Weights of a small GPT-style language model, trained from scratch on English Wikipedia: 20 layers.
Each number is 500 + 40 x the weight over its row's rms, rounded and kept within 0 to 999. Layers, rows and columns count from 0. Numbers have three digits each. The size before them is the row's rms in percent of the matrix's.

# up: layer 12 MLP up, 1536x192, rms 0.175, rows 31-77, columns 64-127
# down: layer 12 MLP down (transposed), 1536x192, rms 0.173, rows 31-76, columns 64-127
up31 102:524533521535493465524540472461509423467467482451479566479534540430484485465457406518531471506577386496481539506466505530484565505521507397617491503588525442503530535548511524406521506475515576
down31 100:508531556528486514476526536502448531469486568520577521497521429471554466502539497509468457425486495529466480483397520480547547534505517436602518584469486505524518410499470481527596529502470507
up32 097:482461413544509495440576510405524536470498467501452577507533465481471518520491484410503473521520547493511494475494516459557556522509465490479574464518471572473544543463482452433533492524510509
down32 102:462441505440548465514408555609506509540527552456569453441486433513565409392485490482495510540587512445555439528521525503516481487550524444556481496530568515581487512481452553496494487479439460
up33 094:498518529573524510556555476527535516466502499516544460563581547514470515532499586471508538467538446432466472431508482480465534583488504548548533582487440554519586506496524558492558522519504511
down33 088:560493523420513457463477484466466526504440514502486600472439488497545429501474442530533447442479510527482505526487516492555481501515484519436517489507538469548494575544448479505464486545541523
up34 101:470462543491437530518508539545537406492600458457454540478489494533464553480447519450554531555455518499480491488580491529516581450506549461494407567456492509497527505488496476460514491544529508
down34 092:538525494520506583447479455481442544502581470503465545471461531446520473501549492548549449487465504463493473493593426469414484547470455524447428482487424510492523497498566486491512463469489593
up35 099:536504459496586487496517497540532451524465463472567531447420522472511540451461478569495438540540484576542560494536515428483486414477493534482560436568557533534553583543494517513607470511510525
down35 093:483517503502518490491480514427465578473461541507477435454535506514459547486479564487491560533485508560524533532491462553527480588491515514531483566530490468497494515512495531507463565547503500
up36 104:475550446462546464495477524534484571506438523537533458452408473515504543529495527433498519525535518469409517508543528491493563535497513530527482509499514426566482523449506470597477467551559555
down36 109:465486478424564535530539538504535505553497509459515510530408421625517527528502425524493517498486470461489551555538542482542519518593473544504499485475485421499459565467503535531486540441523547
up37 099:446459466570513510553522527503452522560478504413475511474481437488529492507586512606529474520475459515527489414468496510436440463547523533506538532484504464437468533524473509488507528538574517
down37 103:468495438499507562527539471509527495431486528529535505543539548506479512567572480523473497526500473521457490494494583464530438453562464479422493526560483453562458479490493478545464551538488496
up38 105:503473439460474511482448520536527559508542407531509486488499495480523494550357521450513402499476505554504460487559503473392492494466459494476506549493468535518591541521505536496491510590467498
down38 108:502484471484509454491446489511528459516474545521453519557506490506546398493509511498484500430506513563474542509513480544499449461505421548477491464543405481520487497486524524481522578508463515
up39 096:512475398518482440539548485560485472470503480489476483517556547459511467474539542506558479493432524472462517483488536449510519468461495529497569500471459540519524481519465488474517430467402553
down39 094:482478556516550525470488455451530506523526511430489512521475450553514526461561493462507504465518466424496514494473479477536500507489422557479514411501503441505485467522508517492464447535521519
up40 094:517578470447458541436523505428502573519479468521487495472489501451589558492482538459437473521483487480485442468520460543490459568453546536496534494462490437486583473488499534484542558535496530
down40 098:498450532573525490500493479454460479534484496459533549494550439506389477445519482502531541489468534428440607437520493482463491483521466480448472450458505490525464560539513436509508469478542469
up41 098:491508489506464504559535510552440455464573503493490458459465538537495511512448514501470508500462471469599516507499438528491465510510497522519429553468496483549471530532466454468501559553554444
down41 095:495553467458531499499535510455579531491444483532537620537580518518377538536526473520494457521506401501488500478490515508496567482429507466478492517528435518552472549512533553528540554536414540
up42 099:558504466533492533509513497459481541555450547533492474530502524454572493527514503502526456491513477502532477458482494539468558521436532480520570473483504461617493433528541528472501448475445494
down42 103:534531503492505555529589482477445516538461487492483530539435454448464451505444529577488563426470538416507520506502469509554547548498511549498484558542558485526508478467445398547492504483554541
up43 100:438495525527506498523488525485481470593516480566486491565515482454453520501578463501511543464516490428475501502532529510499538478496458570514523511525439515514477510575507566555534500519502461
down43 095:530511394515473482433472469487468500480529530537488502499520550503492508494465530488466541493464542543465507516474415527548487531520455484523503586536542521537499531454512496501524488447479503
up44 102:510473523470515477531484435492509401491552529441509553524586559459483536513502495470547509487454541466492481509456537431480559454474493444474468481507537511568423488577555541504496522505483532
down44 100:613483574549542539535525489521513535539474527535488488499519500520540541517474519579404472466562502511511498527485514524601496513548536482525493507497488445516516570462481475545546567512551484
up45 097:499568529513461479487614513496464465457538488474531489491506494533479525502448492615490466507497527444558446461496492465486526437482509490484473508471548526485483476540527478526505530504410476
down45 095:517475508457513513476467517516503507520500445579543488522553547507475439555532553411488522476500478555505493543497531518476459473501546529481512538611437476527530577437497456518439499490479521
up46 100:500526448474551545495553553540443473491484534528462515554503454463544512491429498505497497468541472504493482500534469454497472572533519493478493508466526470487384499555497570481452426517528505
down46 103:494472535519457495504486453536479507398440529484463463442483475510474445508561526508506520540533495485580510458496410511507499494466425480563481435526476500497541463540501556484521504520488534
up47 099:554455493508519524478537477471460455516445553452520498528504450486461573512490508471546482512467495445564466461476495469431502486520456480463523581529527473490570525493518578418499512487507534
down47 109:490534529520448457513456498476496525515505592479469527477511539592522517471408522491444473498546533435491538563484557472454481492519445484380458480520556576497478445469443579568490531489488545
up48 098:469512512524476566500500487479515564527487427477614442494498467448486480554506561447522483515528480488440510519520542481519450527475454549502594494480424519521559530519484542603528485502461594
down48 094:478499494478527417517502535536503402498529597492434554488484524541572439453531488542484492548516503531545527529486451512413542456548529492529528487481615541479484499516526481451491490394479454
up49 100:440504516452389537464581514456420490482526532427505533520488442512513437504570500440534538480432457554481527536503480516518548472495523558512467486534561517443515572445473518515445510479515470
down49 115:471523478481535561460524524499475579562509440535512606562489528478435460519521517462459531443521516469523478503523474469495533501473422524544548533539471490532491404472510425452470515517550453
up50 096:522509578505494514578492435535449457547432508492506491472592446499469469483501540530484556454505550522510501469506543463534441520542479573459440407526492511487448462455491515536505524512486495
down50 096:467461446519493477496535543471534558546505500563501476492493511535539468539531415545559537486486435478621494449504502521483523419481514484532510462507378467492477472532566529491496426454454534
up51 098:479513495529529479524591480531500551496548617496538523467554560431513504511436456511502506483565462550440430488454526513470489486554534544590489476523486446484481487540484450558469515470476435
down51 089:484503494472499515487445477462539487514498493502525478464436456469540452447498537573472487536451545437576546518552494516536563512481492497477449508442531486504529505434528481457492455543574501
up52 097:515494420490426505472563520499528474515442514442553551563477554568490471480496524520490524507551492575482511453510462514494488465512504501569473500529535504575480498472411459532536497500469473
down52 094:475517584541554476584492497470469477428545488549490469484575461458427488524485452506499501450519516469486454589472556470563527518521498441481469492488479512433454533513481499476502477447562485
up53 102:548457499582524487568426494561517477533483570529470467456509494535468521473453541498485445468486475527512431486477549473483506477554456529522516511555479452559421513546466518500477453501553499
down53 093:498517438523528431444533498429500533487488466493516587521495526537526506511540489435497592471475485516511576471540438497531544536497516491534500601499543495470559545458427540428479541476495506
up54 102:513548493548511517475562525496537492444491531517488512489509470469510473555477469502484451491513537437541509467465461474573456480502536560499441430508518492495544533575554467470436512581431502
down54 103:499508537527425492537473518489423514467452514493575512575518540497389564575541517444543555588532528465406525559537480456461469515485492507501479540499471551517488452447469552469472517513521536
up55 102:510577525451443528567507506515499471467497493473478510468474480485600474524476473501466463505424473530469567534500560482405466479523495534490530469474534506525521524469550480498536493591567492
down55 108:509458535482454582466401475556561438518478537498545530493488469453551477510442517526463533512509458499547486467519509499487503557562544526468519478522486494428528485489514491505547574479525480
up56 097:468465466487513511470509493430490465542544436544550516507496530514480513519461517436529545461534410438481516454483536532536548528574524615439570447490461589468444572522508486513550474494437453
down56 108:428505546462442618457485496491466463485518562475488479565590539530465520410547510535509445542484470556460525488509541503464551469438562487516495519501481493547537546508505538571541478460516471
up57 091:441497515541441498487458501555457382469485557545559515544550469496457497507461539501491473499514429590564477481447466518533495495489447514551498512515510486516437525505480521490475514455492501
down57 087:571448494434557504497539492452553606534529433467446483497456539490527494503491424458520486550457565422480523506570575505500510475464486489459503483457483532486523447521493531506538452512563541
up58 092:590486552527555522545489457525535514448503537511556485606578519439481490466472518540457475430460463521487486529431520493513500471491456480505474511466506416510477410468584457483449519508497532
down58 094:454510495467427487526491537526508490601544457576439513455480440493461450492479519447572574509490458544508529518574521498498526457494506479495473499534514518473555538517484423431496449454487513
up59 104:491527496458463564533503569518507405511512514589467475506450429455458529529526519560522553543529485463535509512459435519542512445559478516537457497538518493558438532543487484477497474566484466
down59 099:518472563508457410522511549549539481552509495478530493501500528600550512503480560462500462500538498536557507422506492489518472536408512477527565507474463508511543460533516497537496550499511495
up60 093:500447517513555446489510499518501590447562530480479477507470506544535479478493515517514449533504508462506548485474497393461514493500488507508475521480497469631548452534517503442496480544501521
down60 103:421536513521471466485513516479534497545502513445437535496467513474516495513434534485530493428480519477434466456553534510579498541540475450416547544539443538557430499375409533516498455472444469
up61 097:584525527542522492519452520476459462538476518501494480519406451482491508523466499429499514537450438489541514505496509511512536550514507578549506466492509492510507448451523482436583509525436504
down61 098:515482553492554518470514503550513517504455546525469455497462442501454495504605527520502520479553517514526504479521535520480413505407542518514471457463459427417486540516537542505522532572471534
up62 097:540482551531480508550429477538541559474484492501449512459503513477547457570457440471493542479536559505520500515454462452446430498540547498543531530450486483588527508484470500485519599468482527
down62 093:512499444565410494409573508483496498482502535471544516436449468490516493559469508534529505514436509501514594421512469487544476516472539482500527488536512471510443500433550506524522478408484501
up63 104:478474542565483472524487449407567389458463548493474430474525482460488464548544462519522478445486503556457510536554515491496523526523484526466486515532513481561466495522501441513467529478574506
down63 087:504561508471548494465510552543411556487575442573530585514527500498536505486424564483514518609559484526467528487471510508585458509502403458492469488417484495447511530548493507462450512491418545
up64 096:501503561480460544542469524547500515446521570549501527498556524478472473510468541453521462532480460457516501479450457488562454470489487512524476514513509420500461500498522508426507472529393429
down64 092:568528494498532501497505513537459555482502471560478549531452472516503560463607435516505439504448505527526497521498534511480488461514481478624489517549522554425491513510490516536478466514543511
up65 107:434528458469505551497479458471458489542496437560463479460508508495520513467478470464503529526472506580454545438531494491462498528453432535488483491552634481589499435511531525532503482471490487
down65 102:523536488515453450494472493473530523417509475433542521581468515474469491495489499542504521478506458426454438542558484575520546494561488473525521509441482533501487457491503499524411485532595534
up66 105:461529445452526457491529509579515512547525452472542510625452467519464528488508510454550483408512462487535579502471508510515502525453530482480496508432484533475528506525519562488510544528425488
down66 107:498594516487474517516493520500511496544465430471495496466490563484492454518496590488475437452462415475479493429494465521483506573529522517438438562448430534443530452516493470523437507576544464
up67 098:484555557530529469472497430474503511475521533424471500500495518418520513528511495470457494441526400545520515547456577534546498417551542482483541459463493516492511442449468563546417471548555476
down67 098:514455515509551506487574503533566500515454533554625480448491561519488496510498550469500505518499493431485523455443527523478395494469490522523508498480558496431489522549524446465534536449452567
up68 099:519473501483405568491536507496532452435406469577457484559536450511496500550548457487515408481470476556495413537492450474500488491451495446448494463496568539438442499488483511517575526480481452
down68 098:448476525458486477494466458455489465503489520502498516494502474478473562499417466536470445532461506492462550480556580499413459482506486560480518550484436473495555429435564517539431456428446500
up69 099:530480515533507506484558487413488518494588434561467445537524524476447579406493464524527458444472505526479444567431476464520457541501500539539533586400466516508509545455544484501501520444506511
down69 095:504511483434494534473460521541526474473523485457501496478459525533460490508482534518483606451491473537491530546562439488525477511456537500444497534582485517499550536508599499491518521452460586
up70 104:468605487530458526470445507551473526479479552519487540516569488456503511515474520524520513526497427548489482471494488501444505559511499472547578504544434517527485526526458485470510503479518484
down70 108:506508535561508463480521489518466487463484494569557525503478537501488502571510600417515510557571500533532456512422455605526555528538466423513541550552466511518443470489452509429548492497412448
up71 102:565462517517525501543411487535575425505500500449534424458516512468505474519535493441444508478489529565537500553553542451562504456495473510496474524568511498588562435502471520470479506466462522
down71 111:504511484538535441508406465509565437515509488481504543490513458529484518531566511461479487518492538526513414469552506472385506554464533416483488558491515528550534447540467536433572514439498453
up72 096:505520497498530589431498542500594484565445513493493479539479517463520454553439528491526445474512453523536469532518503434505476511518581438561550540522541525529490432500550391565461591509563432
down72 094:532465468471514511522509465500529491440440555513467568511490534486529581490506521515478544522467473482485423544490523504525493462506491472522584478465483521466479391499478525559512575444511520
up73 102:448575529425482488492450452452531519490562469465536449541534520494482510493506483444387518494511485475498490464455522520469475515478439463511517557473506545492534543483459515448460496467506407
down73 096:606504527485497495433525519551474520543478545549493549483449431474483534530505502506584528527431539554474446515482510523523496513530450515487519520516539448547489456463498480537564455478543555
up74 109:469559534516477519510522563549472475473539541514541463440456465540533500460456574511587555546477486464469467465489499501461556479508532473499521471436520492567551579481493442478548467505513456
down74 106:537474431400501555469496455475554531580513485429481459508462486459438569474516446545502415531532572559540482514530542498541512543499475494511474496493545521525505571560514499457424466488555477
up75 100:559502461479487516537580471526550410509467554532516531517549569522438443531403537525466541478507511493471565498475502455514470438504516501473508517565414551588521541475502513558489500499454441
down75 095:462479488498489533436478565480497479449477445470549481536477454469587528444506523539497439479469527486509489430466528426506443523491554484514442533518520481523503508482478484559428495524531576
up76 102:487513508531492538508415531536484461553533445517531538552417480476545498555540567465519497544499519457517498506473455462450481541514521540522453435472543550462492513481510466518597465476478565
down76 111:509527492513496541537532401495502512574575581509504542514477542486486544481553510538450556480532493514491528538462571581519463526487498527506455451453463508460498535467460521494503530467427523
up77 102:545470443477465466446515481506447494438612501469449515504553514489519565430436498456501491514412495575484480599506529560506488482471515506516552457453540470478503508514546469553498539482451543